{
  "tie_embeddings": false,
  "init_std_qkv": 0.0256,
  "dataset": "wikipedia_en"
}
Each number is 128 + 32 x the weight over its row's rms, rounded and kept within 0 to 255. Layers, rows and columns count from 0. Numbers have three digits each. The size before them is the row's rms in percent of the matrix's.

# q: layer 7 attention query, 448x448, rms 0.106, rows 62-63,125-127,189-191,253-255,317-319,381-383,445-447, columns 336-447
# k: layer 7 attention key, 64x448, rms 0.119, rows 61-63, columns 336-447
# v: layer 7 attention value, 64x448, rms 0.116, rows 0, columns 336-447
q125 099:120162126127136108148172123123108134112146109109176111112086139125131123141123124119133181153134177149184114156126125212085124136155078160135156122121127113144171125192111097164137184125197141099100150179152156114126145129181115101100082117111160139065068105171219139169119137096076096148155111103130137164058127148162065107164122111108
q189 085:127163157187088151162091137200165092144183104106147157138121131130113083102101188139091074169137107121185147123145135120149162112133152158143108111128158164117126115093068119136155118118107172151168148076120120138085178157184173143145157104113112148190101068150114110162116158154123163099185098165143134111102117144102106118095084140157
q253 130:099110214093097121156116135170080150096147111118148151067169108105125164144156136176123155143184121151116104096142142171164164142121125153095085093132119074084101116174146155131120179115135151176091123147161119122118188102093107093126086145145102151110103096120056159156119128127093152145104154124189076096104096099112162107218097144073
q317 114:102098091109112154147109177181086103161143104128114111066072078062128145118121118137138161089122057130161072107120125165151093129123092138136148127129127148160131123136121109130166160144113162193121137138139093134142115154180161076102057125099126177102103113148156142105094108093122121139133074100179151096059141137146146117116128085099
q381 105:112072156161120174141148162124135149133198122110194109085133110048123098119119116105094156141122154135119082144115138133197139121113112080116157035131141071151113179178070116119149149103162125135155152119168079144071100148100154064152118123128099153101099132116102175133139161082111122093122184116110172130101140091103072090079103123101
q445 091:088107058161160141194112118162077052132160152139112163140180122074182120117153112156153086089065163105194157101104053121236077177140123130150159119104146050131151126126125094100174152041120170158050116161112138086138126137138087144129101141165118141031118120138153134111186141116116111085125180119146093172115103106079155123170112141121
k61 106:130133158155124110121124097095109115109177142128107102212119087198100075092157098184150150105122147121129186129174064112087186150155186066064121100138083138143128138117149163113176133181081090140130138112162136110150115090140153146105150134158170098115096159074078093160128079125138159098157104137140124153102130097101150141148146116139
q62 114:122137156123215123134125127156190150102105099122128106149188119158107101091143131191028111140140193130094153073108062155124121185116137115081134115163168147167126174129164134165114090192216126123153139170092152136108110169106194095101123170066091116105183133091127086146127114097173241110110146133130115116111109141083121103137105166145
q126 094:120093136105106136101118163133156130149115122127104113164081108155136150125179137139092129105101081118081106107119139176138121153072109129133196040109142084122085153122113172116144122124153135166111101114067162134140133134135065091106189110162110104107079105134080124177122141166144147145065102070129227124121144190106136114141138119100
q190 081:154136130136117193119163128178115103094104088141073096121159166164163099118125142171154095069145153079101152069140193142110140156120145142092124069147083118174149140099160128153066156149140129172059085171132100102125134117113096112093100166087132158103165124108132175151169086141113203166132084148106121107159146175139140142143136175133
q254 140:088121167099133121121125158104195116161125110113088130086130079096138110210123147108126135165104109136154191084116132137152160160141142151107179125123169127114164158182185204076145210077099117096109107150108112113078119100122107140087188089143120103158123174101108142154090116129154157168171137118076136131111090100133117102110126174119
q318 117:143139172068144106153122108093152110148108125065104117082098105099116113174155142116141206171090125146120127122123099114135128175135202114114200106147100098180151135134128132075156146092112135124124149160137170121076132077122159159066212116168143129115134162102131136133133112177083133179136117065077160148117108086105091166111142164173
q382 092:056163151103125168075180136136109103104148147102141064147156104121207177122108113136159118133178089113118137090145130138123081175151078115111143057138124154079175149156068178084155154181133148090099154114158201136100123143144135141099083149150124117127160168208094171124100094110154160113149146093167107073132182098137140118106117166158
q446 100:134130155112110168156167100200133151194082119141149065107171133147144145089139156137109120105165102143137133092133052096157113109124128107111126060090080140172141100167138150076119120169113112128114102166179081117111138085147120120125105152206093132130143115182089128093122149107186190206124092112133164138150119105093131054089095199135
k62 109:151126121119183055158104110146176183159112100134040110169162137115064127148178158159081121128119210124132109088109101146049180143112147133120114198125117124132130128055107092138145149180180098106117145201115121106157096155093132131107114133064111137104124104104150164134174139117129163141090133127130134121129132122137066097064114092132
q63 106:154120079122105136168134106141169082109166131113094099175090134121103093103098110142089130131142098195141201132133121136062059126060088101138141125079189135114157151131121172180127097114179096148147104140116128052203186119170124093172176116158173113081124028114133109127154082190055091117105174167110097148147155119183228120111170133128
q127 093:228096138165108173107074149156150175103130126146078170120118176150097147104110154112131110135190166191151130114072163142160148128154097143130097140162090147148159144156075137132124102115149105162181091150172095130144115143184149090149138040157083124067097169138196124126111144157100129164159164109159114102142166144185113059139150120102
q191 082:092104167143181134134087087110072100095114134104153143129181131167104113171180076034082143177159176153190176186163163114141169163131100096128089132108103149129137137132077193127130055137160142075151136154182130168153130101161140128147138097184105155113173178116136157126143132168133163166078131095200112140137137058116126059122157101124
q255 130:163164139141193161150078124194192115111144124151133159130222109144109145107124147065147161159175186116111103057088154164115053117133085132160159089146160101145184126104097055127073130154144142180100167160079094146101113131175130161141147107114056082133191154123171181124139150137087142160101102081172116066101101143075124103135114038127
q319 115:091152135141138097158158173133146128091189073150144159153147119169098153171145143107100145193100165157101117109082118135143151158093107101133151091127159086099174152098111116185094138105112138097116139133118116168098140188096087137143109131094157057132146173102164147138150108116101093156153154108158130122169169166128089137096142118102
q383 109:116163152033131092134174117196136143126182137131126119158096122081115142099119118098083127136132196151122124116119089160119123115168131116115111124124125142120139109136088065130093095107147140142126096108190145157074133154105159145122084073176153094113127125117112118132065125166041094110136145133125090083082133092144133106080087167216
q447 100:076106139161158116132123092105074077117139123189119124138092061138092129136062126129173088113131157136140117091175122124125127153057177104125134114121099104113118125123101087085131118091132072184169111124126113131151125095062179122114132129122139081137104151113119136150155183138121114121096157110117119042116163084061087147129124106134
k63 106:143079099135137131140164116118122119125136125098141118122122164072116077111143147138136160117126167122139119088128152112087117115089079095116098136110207140168102186118118122204166151119094164165140103108082135054151164131035087147146151160137155089141133107118111157048115109160111151103095104164083146110129134121160151144105167171168
v0 099:153089160146122171131091141149113100133237142106164183151144151138143114111131108087078204052161107110174149134188141131068144137136100150090148131169113132158100142089125130158106089120098132158089116148158109073163082074132147107181086139131117112138094198102118119114103105139160138158070172110151140125125132092135140120069146178104